Weights of a small transformer language model.
Size: 5 heads of 64 (1 for keys and values), vocabulary 8192.
Training: a variant of Muon for these matrices, 9528 steps.
Each number is 500 + 25 x the weight over the matrix's rms, rounded and kept within 0 to 999. Layers, rows and columns count from 0. Numbers have three digits each.

# layer 4 MLP down (transposed), 640x320, rms 0.0914, rows 539-596, columns 80-159
543501531507498456508485496525548506517444522491469473482474521518499491499469456490512518514498481457507504498480479531488516498461518422494507487514497494496488511503499515501494481505481495483462454473423468466487500492468498520470504469
498521448468466521505511538519482535487532493510555494530466492510488528526498499476539492523488510476505502509423530565513489494497502485489500523517455529449499482526475480499464523514483473518483466485496528542474498517511511525478487505
545551468469523482504488489494457510527478553507499487526520547474491488514528485537543531485480450489466530554487482545501540494491492498484523520559498511477498482500534525513490477507506495508507491489517495467512488548521523499494500545
489532490501484511516498523489505543540502547495465518500473481523490473494508537508513555458494520536507564489500483531528500538508482472469500530491493473499499477515478527451504498508486507526482451471533498492477493475515498436511478503
503501505501489521494488473504502496534532487497492498498466517494499484510481515480500521498506505512508514499494488496568486518462516531537513513510495503521516499519517520467475511460457483481494500489521476514521483490517462479504531497
498492468524528467464548576476559505503473458496478506491508493481498524432512506504543522544479495520496466511503472541523517522534474486490537527555509529526481488512498522490546465504458491494488524477519507485480481496493494539532429497
520485516477479467463494500489514489491525511487465504480487486454493526518441477479477482496499485489502495506550503485460493520487490537479511490487497495516543518529512473526490480498518466485506519532518507546495450488508503552505532460
499457512476523508530525494547494491475511507500515468489499544508524518508535483512509506448488541447491499517529507475508479485514533492477491500511536487495488516513477495548499493471499466485502515483480521548493504493520487482504450540
478497560509509483501527487478517471478515481442543524462460494540482465493469533483519484504508499467526488423549464483484479537476484469523498452525531532453489496481500495467519509471468480528531543496482485520517492524470529520519473506
461482507497530465489489479470532522483517466495467447416491482483495499486520485488423500471549556510489476489532485501480509495472498490534481525503491481553498510493470528476487490492499489517432500546490494501549424518493490516482511512
473497545512485536491486575465526507515530477492452501487515526472480479479494513516532500491468510478483469512489490512519525514559450506530466488512470521526492525530499513537514510500515491504516497511513532474508542506485536532504523513
505494538476546529497492471501506482485482474515532494492470484497509536481532516502522502463481536460501539533498536519499552511490485448520485466505513504524485467557472480477499458479469487484519502499526443484500540478516506518507475508
485505486517471431475515474531498488513500550467494484502530538500488511464526509519466495493454503496514495510494471480561492475510491548524500497464514584487490480518523493490486492515549495537494485519451483502469473488550447500506497499
553536477497499478521495468506529492481506488477525532516472482469536492479442508472490522512525495487491502532496456506502528485502474460552496528505486441478482474527482524521543453486521481527539547529472500458495512458501545491490494498
477525515497505524526515531459539516536505552499477492469501534499499506492530527526468563534538510533524507534511518474509548504488503515465485470540461548511456476509492464544511522502510492465543509513475497476523511559506480477547515466
499492471540488489523486453571482494544468520504483528503519555488510500519509500524547456531501513517520571536491489529530448504500522546472514528453512503486566492512483501529430525513541528487491459512509537496559537537480541502489509462
529516479486474497489503496475482535479514442528528531496491472494514491500504498491535513519462551491511495529509497507459489542569476493506522505513525494489546521487496514486486512478528479477525515522508542493502527503534509488504475523
558555526486466459497494532491430496508476511511493474486518456529498509476536509501503502530477512478491462477531446497501498495467481484461479517489521510486518509449465522452539507494474493501504531515498521477501515513518502444464523515
515496488511503442488522508517519489521480540532532545430482480479486546496457510497476503523517480496496492507505490473553475500508528495523513527485515450502487532455489490504502526513524482505529491521505483510497461516486555491516490484
465519481495468486524503490534511514442474501534528485504466478530489493500471532508471497483470539500469484501495493550493476458519497491497468502495522496550505470516473476528470444548458532539478516473547529513455503520485485527569475493
485514465507541496514480464481532472510487516513545468514547485512471513501531488506520478491497514514465494541497460551532488447470521528521512487526508553497450529522505464525448485503513485507443516489482484528507499524512493482490502468
503500517515499474499456477484480552516534508468502476512506519516461521466551467500497522523510546475471507532482485493542488515515474518517495495501510515472468512527531504506523510500549495538492483488510474472492482491505504482519509473
533539503484531515515501558521512540525499455509448483502512497513480498509509490475518514479468466489461481504519520508510502511496476580510510550523463465491534488489550501487501502464488508495497513507523498520524489485494520475474536510
507514485490541499491471489501493462449514511519512513483486472489504524479564515457506483508502482542466478513471514452500494479494541513511495495498535527511501494505501515529518545534499523506452510536470525520520473491482521509528542523
486462448520462499487522530500469480456508499470502503505512516477492495516504474477500544472479538520524534533509498512508507480529519551497525454521498517500472478512486519483502496471528495497494530461487466489544506484470498518534497549
443455466498521453459482494501453531480450537516514522493470480460497546508524463501491548479515516477517453508470479499511453519497508507477448482494495514493477494466490497481526501485503551526493515501473513479479534477477519501454511579
505487507483471492535465481515508520447496461492502500488483458532523463509476497514514464525527522515533514528471510466496485490490518477511480481472473526463507514569511528480515456498520527454511476523450478498526525495453495503472518490
493508472496478507470505500468505494516488502529474497516481470502515463484518520599478491524520513475529496535514497494482455500547512522522503528505459499500502518509504500474519521471513517432555510522533511482471467542501511474474514540
497489468495475516524493515513447500480473547495513492486556465503535473523510526520510534502475523505485550524517499491587499525484510493524470483500505481497546490487459441532534522538536479506508519459477498462498481496496516521549492476
513511482502483550519505509523474492483502491502465479492537445508508527484516518483529488516488504468480505518441574509488531526481466499549490519544444542490464527539463486463431486547503531516511552480499474513439567515479530485477448492
503483485501502554511495515560498468486496481483508479487532511511528513482529490496511531558513474480557535499497483512482526496528526521511504537555439473503515507474510505510525490501538512529444504469508483534545471496489500523506412519
530461451518487477529515507482501527491456504492481512528464449503470484499544475429510511508482511505516496492513483498538467476488547481479500549521518510496539524503496524515540510491508525520470489504480499512528492466501505502529490517
472511520484508531496495500502511496535469482500482473495442510508489536511547457450488477536458485499526515521502550470523505491513499460487474453518500513511510489548467487482477507514506455503524490516527502494467521513522480567498485458
515533491468523480495534460494495524529487505505505507474525538556487477466482495519501483512519496521514502448509447561491481547501470458476496473516526496510516515521504490494480505480475477531509497479544446523470463513489466465470486499
482560520499506501494491512497493570489504531488500500519509501486499506519500502487523507499463561483486498520544522508535506506497494513493502490498488474506473471490525521528512532466488524424485495504458491495499533527515483514484518525
568509508462512511520515476503458494472484494479484440504508495472467551512475519508498483492475515555501509518524495519489521513492503502509529550490499493512498505503510487480491497549514494522507542494494521475532469515523495518561499461
463493496511487502494522532503494497454516443510458530503496482485467474497512452520496487485469550454509503486467463497470480469510528496499473516521543500454467504508464464512535503488470491483533496516498547487478484503495533508544521500
510483508487504475490493502502477522501519477514474514475473509482507491512510531483447479529465516462501469476493503453447492486489471510519507514497475502489458504512527509501514533461489534536556484516518475489499502502540461517520526456
512472519541507519494520502503508504493442509531508527494518463497473483500499471530497531500524509496485504566520516471491489443499493536496497493561492492489490532466513506509505530470498453516496498459488524511530489557475490513496542515
493489523550480464489502507502490480486526457509447503481468532490519517502485501483477482559476497537563495512501516504535480524515517526472506509494507514499489515482469492468523515475513487519482488476516504526516534471502515492519475539
560507488461486509523493496480476459482518487500482419446493498541478508524530459533486518483489481524487525534497487490516477508455497503480453518490509465482507485513507540424507515493507475509505508460512521498511501519491476493509538493
495484515509485489441496490509520490489514493512480517483480484552501499532528545495530442472541490495486506496502491536546510481516506550464471484455516463506527491511538563446498502492554491542496488490529477500504486484527513517499539458
521504497507497548514490530496501512518501450531462513512490500435488480552524534466550535463515487488487476509458488507471541510521484482552477505512539477503474498499462462483511492543503522504518513521444538477524508493510490502496474486
466466482518490504494461492465491487478491516523510503525453530524533477472519517484497523471498527486462472484528492503523470489469514498485557499491529542473502516473450479500521509534464481454472482548466525504486463477511509504573510460
459469521490465531500473466535483497566504483537502484491497546554510516482494510509504490501470539533491474473539488526496499510474474494507527516485493513507539483493496528529492538532498522476464506462507522499475522535495513505486481511
501509479519516521510476447516550487496499511522480458523502496461529504496549517498502479491519480531498478468517492520518497515478535474479510487476481483486485503521471513459478460520517462546513469495506523530489472512502497506492508482
448504484508534522463479505480522486510511512549520493519444498511526472473509488501509485496516460504548509514514486496545476457520539473505565527465472450505483495489539537517500500510473512483452538459462486496518510514463493510486523514
531523499515492490500499500519486518519515479506457460508508487523499525469499542484531538511506467518468478516550549487507492474477516461521530531504473510525514500517492499494496455460487504501502471506497523504505513483521429453538465524
494447459517500525500512510506502469498477519438537480505495505481514522516487515508536488457493516487508508457502518499575535535500515531487469503489538534520507491537549521482517461509502523459474488436529480480505477531507493531500504491
469496503525505485483479514528507498500482484463505495513444497490465499482488542527527466550507527505487484498484499511512507463485484497494499468452485470481486539468486508509530509458488515493486544484483491520490507454481495542465489485
497500546466526532515513486499544502526508462521513523487521521478457464482498469488488475547489516461553473528523495513492524475486514482521509494508502519517478487497485466518454509500473577452489497490481568544478474518531448507483500506
469504504497499503477474503476502480458461513516504503507500482491517485462499465491519447479516494485470537447522535493508493529509525508508478489517480513496483468479436480482486523499530505503485502504498491497535510501482498527503504516
559505484490490483490498524433516545464531530494545494459537544532548457499503513482510519515521457511461491463495536495479509548500516449520521533473506512478487498483513521527489487494474545513479454462476483519488518519494480505501533470
496536478471481492449476489519524498519448478511501499493505501486532488480507495506488508513511482467492483508509529516557496550504470491502497492505498468488485500482497505495494490519483484462504505494474532487502516487492492474486510512
527490532483473493505508492503505496502533511463482527512531486530518554519521527529507536491519479522477494507528465489495510525490536498538507484481519527504509499533480504537498504524536459496473497503521527516429523472523508490499516481
493480519507530494528487484511514478523503497514515500490486538495505520509490521557459510484503487520500473469527437504474474493488488496532511525476487519507510488489500488491478492497484518550528528541499462507471470491487508497508473496
454506509503503479539521496502503501500527511488494467528487518517497487468550471492447470498523489521472469494478511509472502471511523499533521508478468501502470496512519521509483540501527495472534531494488506449483502532489518491500496497
501504417503505491479492498496483465500495532532503477489491527537500484532488495491457500505475484496503509508476479560500496477526566485494483529491521484436505532508474516475476551503500500510520501510480511525522474527511531476532479497
# layer 4 MLP gate, 640x320, rms 0.197, rows 540-597, columns 80-159
501487553504503500505531464537483480492496547522482526471510552513474479514498478490505493474496523507511491502512493476490501482535510569557478475519518483470493536483474512491457526495550483495516560521497499481485490500515499517510543481
499480532514514497511475506501488487479494543551508492471477489500454477500487547485480474533503487501469476483508530509483511520543482497485490494460498511493481482452495470481498477508458540530496468475509488475484504512497489541467450478
533458488451476490487535511450485502513507485514492535516529514515516524478505505517478533501497463477533522499476518494529524470474515492506515483502495493473521518507539522509510492562476485486504542505526499525520499498537498542519492526
484499529503483499493479488489525462515482458472494484507516528527484524476498489486503513529500477482491511519505508509530507509509556499517486496479501516498499547503471501482535493545521489502478511494463525532488520480522486481485515495
512507497479520479487525552482498529476509499489455494499480550484503544504468485478502483466467579470505513506452484520507447531473451508499499473494490498531471472479544449493489504469515455491510529484518484488511493450453542474467535542
453511494493493516474483487502519522481467516508486500496491474542452502507464462523493491460506494496476530500523468511465454510502531523519503494499503519512516473528518505488516455472446456521505514518484500512432488472507521490487530524
503471449515519481513488469489503526474516515508468558541564524511518487481497551460515505525457542524529454507495453546537470471516417510467517498541494544551534493459496516486499499450495541479496500480500567508501514518519519483532517451
545484505508498453477502450552540497465463481562518483491493527525527493464474531509468478441486451538511506470556472548535516457520500488486496466508536509514450524502532527478485514499506512562480479489459479492449452524527537497499506438
474528546500478487489494538505525544507526474460481492519523488508489525505471508510521468496478498501536480510476460459474516479485456548473477462513513552504496512512491481484560481495502500524488504531489476462489465496519517513502471509
530517503486504477488529550540472517503511485486470472495500462482498467533492501519500516523492513470491514468490474488504440502450546503525469515452506510506487422494491475505540493532487534486475493512473531481460517480514478516520487504
534487493503505498506547500510539489500512522499495497489472481474511521575522513537486438492525530546496514504469496524479527513468501510477465493474495514526502482485476535508502503535518534490491490491502519492476502486530495509475540510
505451529465485532522454512498519495479478504516523551443526544497481515478499503510505482496482504469493456460500546511499529466505517499490517486472485471464504507500498514531499495464532494502475462526528512475466435456484502487496503534
457505463501532491526485524503487473560473484516529516508477480541533495481520519518517549465489469485483468523486488507487486476454527548535514541427473518471490504451506521509524523493493506511538518518498503499516503521505528538519510479
478516506535449503516503482515545478490511477475495454545460500531485493507449498493481510509485524478496456481464531490498516500505476521514505478544532497486517513509485488485516510484535535478489458454500524507485477467480486488513491474
497509527513476502564485533508497507461539500460513489478484493517502505520496448520518457508524443484562497532535496529533486494502504533520469512500467526474513529470479514480509499520444484515477492542501440517506529516495527552488477453
519517523409509527459494461524486474501467514496504532518484503472545461501515532527504535461462471503497478489519537498539519458504515476498517527525504472459500534473477496500510488532488526527529491531488481494501521543525535488519487481
490515511512463505466525528498482460443518485533513458515508523578515502492481525493474531505481485546512490462521516511506540504466518526485473535516510477482502483505576503524503465509461511523478553534535531488488472456516559478479487473
489503529490478482456505495453539490527503497481514477477530502524450484483495519477547501513504507530538518509482527516514487484512515492516511503502459480466496560471482506513457451502468489537502468521477519496512517479485529486474498514
497490484469485546507469490474493455513515509481502499487538500517462512476493494488527507480541492493557489496482455519519494544494441503496475484531496460499464490454503522512504473508547501499527507496507486548460494466495490492450537532
544482537511467521519494495529515455452486504482465489496490518496500469494543495440489504492506533518472482492478548514457555475521500520458547545544528436534521551512450429463519532504542489525545460462502512488502462490501470489491471518
503467471518486480468525516549474492522503488493505473461493524509508540476423524530519486493489491483517538471486525523550482494547411526477479518487511465475495567479512499483464493518518528483513541495493459535496501534503473462523496496
463503508563501503517460523464487499488512496529532501497493507475538500484523520525434514507528436475506490494504499497530520451469552529459488507524530526494558507522536532498487496513517499476515531481484470461490550520448487487509537467
492504533531505512494490515499525518517517531478492470483517530464470506502477519494499463445500510475488514562485474485470476464527481528484480490497497507522491486538513501548493513474511499497531519491479501467479492492470497461504480543
481519522500504516499534537548489485471449512497510527525511500495521538498456521517483520490492484484499526478534491588529500464514514501506469496495497481472558463539522492502467526500510535490497524517503516509493504489480507528505455491
519516489521536533522441532490499468513513536515492459489534563538516549472485476532516491530512578520492475531522488559488487499533540466499499485473479503458500488502513495500521518481471539522551508494462448526525497539505484537464494467
514512517511534536465514507476459471538507503492536482497469510489543528484520524484469510475496540516494479507503520504503543477523491519526510516537433532519460515493481497505513532482477482498509549490508474455526506503501460559458467475
568488487509516480495525484522484533477513511490483466494475506481494502503506512500498482502451488497490514528463515496501532518452515488480502523467506523497484505473534549492494503538466499502468455508479579550485528494499552498497483499
492521515493505507436493521470503478515526499513481463478426520496496483493465500494521474492541511471499470510540511514519511459480505495535486494521497519541454495582500465486506516541484509492538529451477506502469497513487460502513488485
456473550493457507522486508514488512522544532461532495565505531502502496496487473516516537519543524501525504563495495475530488485512524485513499480475551509486518446478481522535543515516514535501471511520522518540492452498478465514487485501
508469539505509506531506489535481479500525501496459478476497505504552515497512504505516498480477515518533441483483515500498522578523487546506483510463490537509465476488481526471514482491514494513515528472423494534492536511452484482495471484
515515477512485500540493480500468473509514531433466523515504511480455488499492495518486513491508532479480510520478506492526482497530473537515461502455497527528506491521476525510480467508524515446479498522517520532466449531529538477519489492
464497515519489451453487506482477517511568509541482519494524470483530548516478492494524455469475474483532493476485502476511460535504476488514475485516491508511503498501547514569498501534453484479493540563515504486497492482524469527494476484
464484494505507507513507555532526461543463533497505538530524495530503543517461489492558485457493493505459490477501487506522504521470512446528515462469480472512585470534508504500455469530472538503555488481547506515511480521509536488496490530
484455474467494510472508460468515491482528511502459488528500480467502482520490429477507517478525504457495511478475514512458477512514457484535492471506532471458557491567459493494517497507499490508490467483541484536418529523495521514480460558
546510526481502521474524470502495486496475496513516444485475494474479525459496500467522536480471497523487475472438514515529482554517492516520522522466522463520515483483502484487515504512504493507512516495511509497513478506496497531508511521
505545525486519520545497511497481543470484521480514485497515492513485540498463524506491520525506459525465514494511516548537537533494578505506504477481512511459482513515495491518516486454495498503501523478476494551532498473510493491462499528
497498500503507530482511447503498441476469455463467512551517511519508476526524488517529534583561478493505489505534496502525501522503505511495501442523532505517495475492493508469492525507498486523498495492483524519472486508480501488470495458
438495514526513450505508508506492487524497488505567550506460498452508456467478485505532477516546480487523465492499540487495483467518522504486505526504512496510488488503465494518532497481475495501491508514463495498538472538503499474496516506
504533480516523470525462504511509458515468515501490480468503539479558471496522458483476463538540494478522471515502481525509501461476423526486466464450485499482492501493472528450469467481468528522533516524517460500473499583498451475484490493
463532542518499491464559479504489472506526504490486439527539490523518448515497483476518550507515523532536480467493503494496470471468525489478510507445455517491462568425502458456475482498472437492495458512510527490473481495501482497500482481
486494530530498506531518515497529493472467452490473483487545533523453454512506470486483465531547510500484520475542506496526448530478479497509499468473477507480493538490465480502464505569488465491540502478492483461495532523512494500465452462
518485533498508480515522525469505512455495497495482476507498490508510516518466490498523520483481563502507463486509451492541502478508519516518504506503489472544543485515494532460477488505445522493487481463485525543469507508483554492504521488
527494490469473478433471452526481488540503495465495540504524518469513507494523488533499497534500499531526486486517515454503524478526506478508457488527490501496502485522474480472426483517504495518535523487510490500460486552488494534498544502
492473498485466478503511499500483522494462487487488497539516497465502498507517440446475539479489536514498495486533492485540560471472536501537515488502472497521477502537541498451521501477480522510467514500509506508470469523452504514526519452
495497504492479499543509502496463509510492479473534519483513545445494482520475457465483499529498508464540515524517505494471499469516474473510539462518542521444510524428530531518519461507494490462486473509459485476488510471435475510536481454
529537526535511517454465493532489476521519467493546603538466500526517522515508557516515501454504497519497485487525459461496498483520525487501524491484520518458524508542475508479468499508497491520478459507542477494509500496545474483523461467
462492492542511500480510516506452449510470508483514485478470503496499514525494478527476491494481505483514532487477475461485457517510521483505458506486511475492492494501523523487462503490454509514481491502495527472520499494527452553477511503
462490514472476463502536496532495493500503514486501504531497485454491502520484485479488498471426477521449497472498520504525475514499525494513540543482578517549479536518482534544454488523515495506492564511499492491515484485461494506498489494
445525545494442513493511525486506476487548481494516530534507466513493480466496526522494497550484498525513508463527489529492508455508510510547540524465531519498499489501492473510500540449453520480483525453504496522482539483503466520462519464
521498475484553524519470497514492534495484525556505470496518437488501550538539480478484477535536528527510527559502539435506541521507490552522518488506545467476505530469508514524501499520503448542490563483496527498539513517548470505464514531
494492525496543501481504530491508534509483502538491512502512486510526500482499496526473521498498497493482505536477492480493532494466497499475523479474538455474487502498525447487524494485502518505540504483486471471482504542498487540452500487
488505511462448480483480494467514491540536503510503509488464440473474538521475532513528488482456510492459474462523516513506527547520490502479511500533475527525501499534500505511463505479476498515482525461417543522520475477490491508509506513
513513521496472499507488520464545504504509537495521524468509509464507478515517477508523489510510501488465493509510496509495500485466497459473500495500471516523515526493517478487509542488495498465463509523535507499516517489483490471550479476
475469502445499512481464502491476480500491487470542544502475507498490509490449484512510502533512491511517473492519524478489518489522445528477516507467526524497493509551522494476504503552500504516430488532480494507508458495520531534494514518
476494507499463488530502530554530558488512510453473496508528549504472516481501481530480500510513513523514493503514521499461492487510483493544498513514492507497533459522517502545505489521529463491491486514420491517485510478459490530467500517
513466497487477546571534468464471468462560501450541521502475488486497492505513490532469470487507477526523458474522517481530453464501482518507479502497469532503478459485472507504548494462487513522482514571483509499499464505528489498540493515
461497501501496523480545532488498510497495507454499526532431484529483473522482528512544530489516483521494484514491491508488489471484481503475542509535507487488485493525490538522492505502510538452482490527531483508517499489478481516493533482
515506498494533492511510497510499476511474484500461482483463508515476524491524470546484501485512501511500491514515510545508513538487516488509490489492524483492504505492491478522519497483495495490497506447502526512444512506493505483519524506
# layer 4 MLP up, 640x320, rms 0.204, rows 540-596, columns 80-159
519458413509500520541507540461491560477453495512505522502488467517526554520495552484501523514522496517460462497472531491506500474483476511502538510486556518537489504526467520463511527499504474528511479516492491502486525530486500517497495503
461482479491471506478505506503497465475486487525510508547553485521510572513508488467503487501492486479508480484482438512443505492497477517508511495537537488534538498443500486485508549521522473502534472501509503485476498552488466508469471515
519487506475463498478393511469470516455513553546519488461513534502498528470530493482463497512501449520545521525482464479499466515499508499481496452529507462502538524525489544495507451547496471513474493528513478498456515513521535518515501500
487492562521493541476488495482529496517492520485483475532498512528493506491518484507480488561483474494510516523527485524490542466508523462502501482499532496476491538479479485491524499463498487495527506488474526510508515486496511476483488542
512518489485486585547487481502480484506457521486451554469492513524466499440541497487469510499533464509496519462510524503518556444485547460493505508532474500544513500496530523509470498525499559520445434529525499514505486508481508458494499472
508463473474502471476522464510502513463488511510492492509527488489524519497527480515525442495520530524493521457531543507470516522544490440482487503479477451510513492544503492475501567490491486486526456473471470479469495513511487468490512464
468524500451490554516448502452493504534526499520521470499454497532514534512495491526471522509516519499545522507482567470526520519456521518542492446481512482455457469474535501544520519516467486502450517461488507485500503517445514502466493543
522509534494485538515505515504493503480498488508510502493509438499491466481463480488487470494542491504526469492467515481489497453517496531513474543492491537523536516492512500502519491508508471463555480483550486481467460497445439509498520465
516484503505504514489494481513585502483507504529448497507454512485493509485478500536544477463487524490528506480468510488487473486497512517530511491529495443509484499521481545548502486537525521490518504504457465524496512476521491555509487530
501490487501470502481520502467498479494524538483461509535503512498524523495484484494490496488477477508518474459521532516490496491469530505562510508514492464447514518517562551525496538477529463518464533526467469506493489540508472488508461477
525519500482504479478463504488476505516530504532493488537529506503493501525501491462493507549523470483499509510515484508488487518513548504490559489523478526471484510451534497495529512519471494538499505512523494504534502472536504475486495477
473502470524486498556473520529478507519484489543504509517500527475498493505506516459513521498513483501485504505471494529485540534478504504518456525489516482494533490479483485537492514535510583495487500485516498483488531482509574470472525537
486497510505475487484510502479541490489469471471472483482499483528407520514424503506475451541521545506534491521464493440514487459498419429487504495519514477490496488535475491486536448551497502493481510506505512505450449490504500485483468478
499472448515530525548479496526525466497538534554514503535529529512480470489447522538507502497460490536518503534512444487502516513542506498485489460502523484517500533477509485479502476489518530488510536474495497501544486459512521523465526513
529486479480524517483553505496503485538500509528506518509545477479501540514538510500437497486483500500466506478499484483510542472535531542529483517496560498468447509511513546487491508466440539517524482508501455472481478478536482486516469492
520506509476560493473519499462518498498502486518489474503466485539481565562532499521485529517471523501478478484532538488542503520575490523493489444485452495484498471488494511506500536517509493519523521439526490508517495515504519475506496461
455532505521511503492458508497512507575519519500508513466467467531495454469489473497533489502525520506486528493482485499484530482508511505459511482524498526536521511460482476486529487537467498506539474476483512502531515486494504501464487522
526561468485461435519497455526499484482470526485513465485510529491512520460492479498516478535509522469483496503504516466531459483456498489529426470506462558495496507512503462482486479543468488520533513511514495458515534533516477555540485524
475511493521438523561533498517471482490467530529537500494496527554497501507529504555480532495526455515466463489522506523488492498508539440476500525514523543455494436544531483493499487460574495531496516527487498496516510528506537523501475500
476439490522492458468482518432474503531496475469510513507513449554466556528484529501462488537483470489547501497545538475520470497489476491503492488486494532466514439484482502468517483495485475447514506474497488509517502515511518550510504478
476510512493480545487571521412515468499500476529517490511480507539499481465483528509462506501496489514480486510503475482530503523442528485535540491520540498535521512479514520506463472460531500496466517507526520556484522499487520495508538502
538474464472496510526511539536471536511491484515550476527487484448483504487479503489524499498483480488482517533493497508470514505498487497493502490472517468484507504506505509491517522483516513479511499504566466494506536532495500483505497552
540477471488509479496511531485434462487492505483525510502456505498497506491455524489512476498511505479492546512494477489522494548469494513502471508522461510501531443518505481489510478536472492484510476510506484475493536510507463489483520490
545500491455504510458544495555520478475507515468469480492505536492477444505511509510530470521493495482506510513460494518511471469512543504513480518497547462481549488517524513510507518472475526474491493522492497465552490503492518520491484529
500547482504505483524484497536496486504457504486479528465542498556495530506480514550517496525523495488571510528483495487495475468506501485507465498478515450499469511498517526565543523470494486561480496491482503491497481438493577518488541539
468578502482526535475523502514482484504521472503511537504511459466549501485538495499484526536440495486444512518515529489484528501470480526482498502492497479476513537511518452489489516499469524504513494477501483491488499563511517524469510545
528471486520506467481489488507486497495453477471511493489495488525504501525521538447523509492462493519444521500460486463480520496553511513480528474535485516508500513519497509532497509515561510485494482486486480531534479478461490531512509476
524514449477509509493505512463511532498448465487507485511505517490478488477528486528512471488526493509487504507443526488468494537506468518538463535494515483551499541495504507519503468527497525516530487485498498507565526503524532524481513541
461515504500501527500463514494560502523532490515487518487534472503515527494506511462466512466505469488527491499504493495506512492477487500478518517522521486560442508485496494495520525529496561531561507525500471479501518524475535526492529501
501500499518495516506464497500511511491540511523495498517549480481461490520497487480484469495503497503477503466529514455480498498470475502482513507497534492439485525475518484499469463429462533465522478510475490498468481506561466510494510485
487525520493500507519485517503498486509480488506494503503518558519461546505531474477526502462505485505483524533501470529495483498550503501506481490493507477478513504495484512469476507536519518521515493466523519514473504499509524463498516534
493532532478477470466493520491492481481496494537508509488572514457486532486458507500575494518508458513508481528483494470538551487479483464551502526489530508463465473528527539584488541518489463529480505510506519479520476475494484489459484557
515479498479563520487498467535507520487458524537512501456528540476495543501514492510501509494495467534534508517497492459491518513539483509471490477537525501470543481514582515504530522546479469549466544493520505491521514480489525522470500503
511518526531424527528470529520544476513536499494543486521489543492456482471476531506522529473490520520489458510508472453466500485462509520511542535508485482502451529458462456511490502533528498492480509531490478481514490488523491517498522467
553525530504510520541498465499456501559488482498447464476464524466497520484449485478511491480471530486475476501426504484526511532451518468477493494494503487509499454488509454462521494529492536480467518518516473502491546516542463473503513505
506529500489486530497505535505465474528510528510500551497477509500508497490509510500481491473491535492497462526523468479518555499434519537496472513463495473490486510489459516468512546510496506529484514553499534523479491503524547510516479536
468517485512461524533520516517506480488515487502479515527519516538527479523497515491516506487506483494502463506440508468481534504499512492520505519534487492465501531502485513505500531479549491502489485527474500467504509513478544520514557504
454541510533494482520502483506547486504484521451516521533516493482527486503491540515519518503493506558478438516486489488493543477511507536490481521507540483547499500496483468509491507487453496456526516551459517498532522496517450487493527520
494528509479496517594505505519516503544507515467470506449494490507530484502445507450481513504526515501513477491510497513488498510460499503524489504492489495450516553470436514498505528499483485522504538514490495545522499506477494502508455553
538528523492485521530522494482493497502561460509492540494541497473466524488530544484487508532503515523510518527536540527556468450495490526512484509516532444469503444471492491484489533543498488542486517452485494481539522469463511509483492514
487473506472515494520502525531464515466477521500468496483521540507475493491466530502533473463509520484490524508486495501485544481476509467463535489492497495490533502509495481458545491444526528520500514523493522493512452500494483514493485484
548483521509502481496465493522519504531499497516509502484508517537559486477491473490504481519527518518510521480518493497483494480525505439531481527558541488530541513576514487502470478499535536477500521475508452529548544501498491491504509486
493530475506477503550523473483501502532494522533480491503500503538499483474502547448475498449450537503472502490495492489496509482493495490508515502451486496530503464526505547463557551451561494533470467512538476508503550493526494503494506514
547541506542496499476513499502527482534485449506491505504502470523509517494559488524488532502493501473507459515502483498539496482474546536469505545499492516495495523503442528470497499493506517444496497499533492482559512463559515501485505496
484526530503484526522529499477488512462482529555477482528547477485485512503541490520522461515527476543462501459534506487498505490520511481472532469475509502463514489534528556480503533492471455503521504488438509494532488463488472528508517537
532518480469500507472505509476492472478569487481475505517477500500544528498513499525511516478475521486511551521502499490480472485447541445510483503443472495472491473508518497543473465513502482489518513487468512570480444533539518483528538504
522507501475464470495497510532503493511506502516493465499525549484486464438462513481508529523472532471518499498509576480514441476544508507483491514496456504488475490513480538500490493497538479517503519459504504465473510518526509496498452526
498501508464541545471464465462474517543559509554483443474506462516530497469480531522507515473489519505504504499488540513499495506484517488477482516476460500528537476522540515467483501497493459490463488498512482489536510509482503531499508496
469490460495524474497504479472516505510485534522466466517502544497541464501513515484528469520505500502521544528502474515515456506521495551479493503520536502546495525506518485469525520527518503451458536497479495555511501490512460531499514537
510514552510481488461506510518457485506507532485512455466512470496496509486502492496453490460542452520512511472538533454510461550499511487518501487481517464484489473454516507514497512473484526536532531486528487508498499488480487474482490483
514493509485458542521519519495436536507522503535496496532464541493529506504519510525488536424469482522564499559486503516475491507526455509479457447508527474507500518500504469499514457478504495480486499472508514474502484509531478560478529477
551468529463463521531507491537493467510530520489472515454507533483506487476486482490438478500477524543532517502471495523486536492461470547544485477520471487477485503503486495508462471526542469515467498479512476503508521472453527476489494507
529515505461477525460484531520485531494483504509425510521527514489485471505497498464523475501509515495485495469471508543503451527520521492513498484543491485510460484529477518538498502517503398468480525470479490519494492467458491483494523492
484480515502490493500485500510499493491488509474456534510489488502502513471456478485510517512467542513463469494498490491452536506495489480471481559504484470461501471493505495499486475508506445504500439561499519546491522468519544545485496515
537480506515508459517449496458489482500495532510515478491451536465500577531490516500455492482486452501523528475522518505511533495508483494474493517509485480479483532488496512495474509541511514507492486539502547500512508514510494514495478450
481481479491478522490489498528529490500456452539451482506510483512502503464547520461477538506525511475501516445503512519517521566485560456507479524509470487504516475495505518467501505518492505479495511500564492530474479489454506513504489533
472480476510508501484513519491486503488516522513485490488497527522531507535483504514526484466516498497509559525535490512539515512524521514498499501444527496471485500506504485514526511458513513486494541480468537481519487494520492484464532558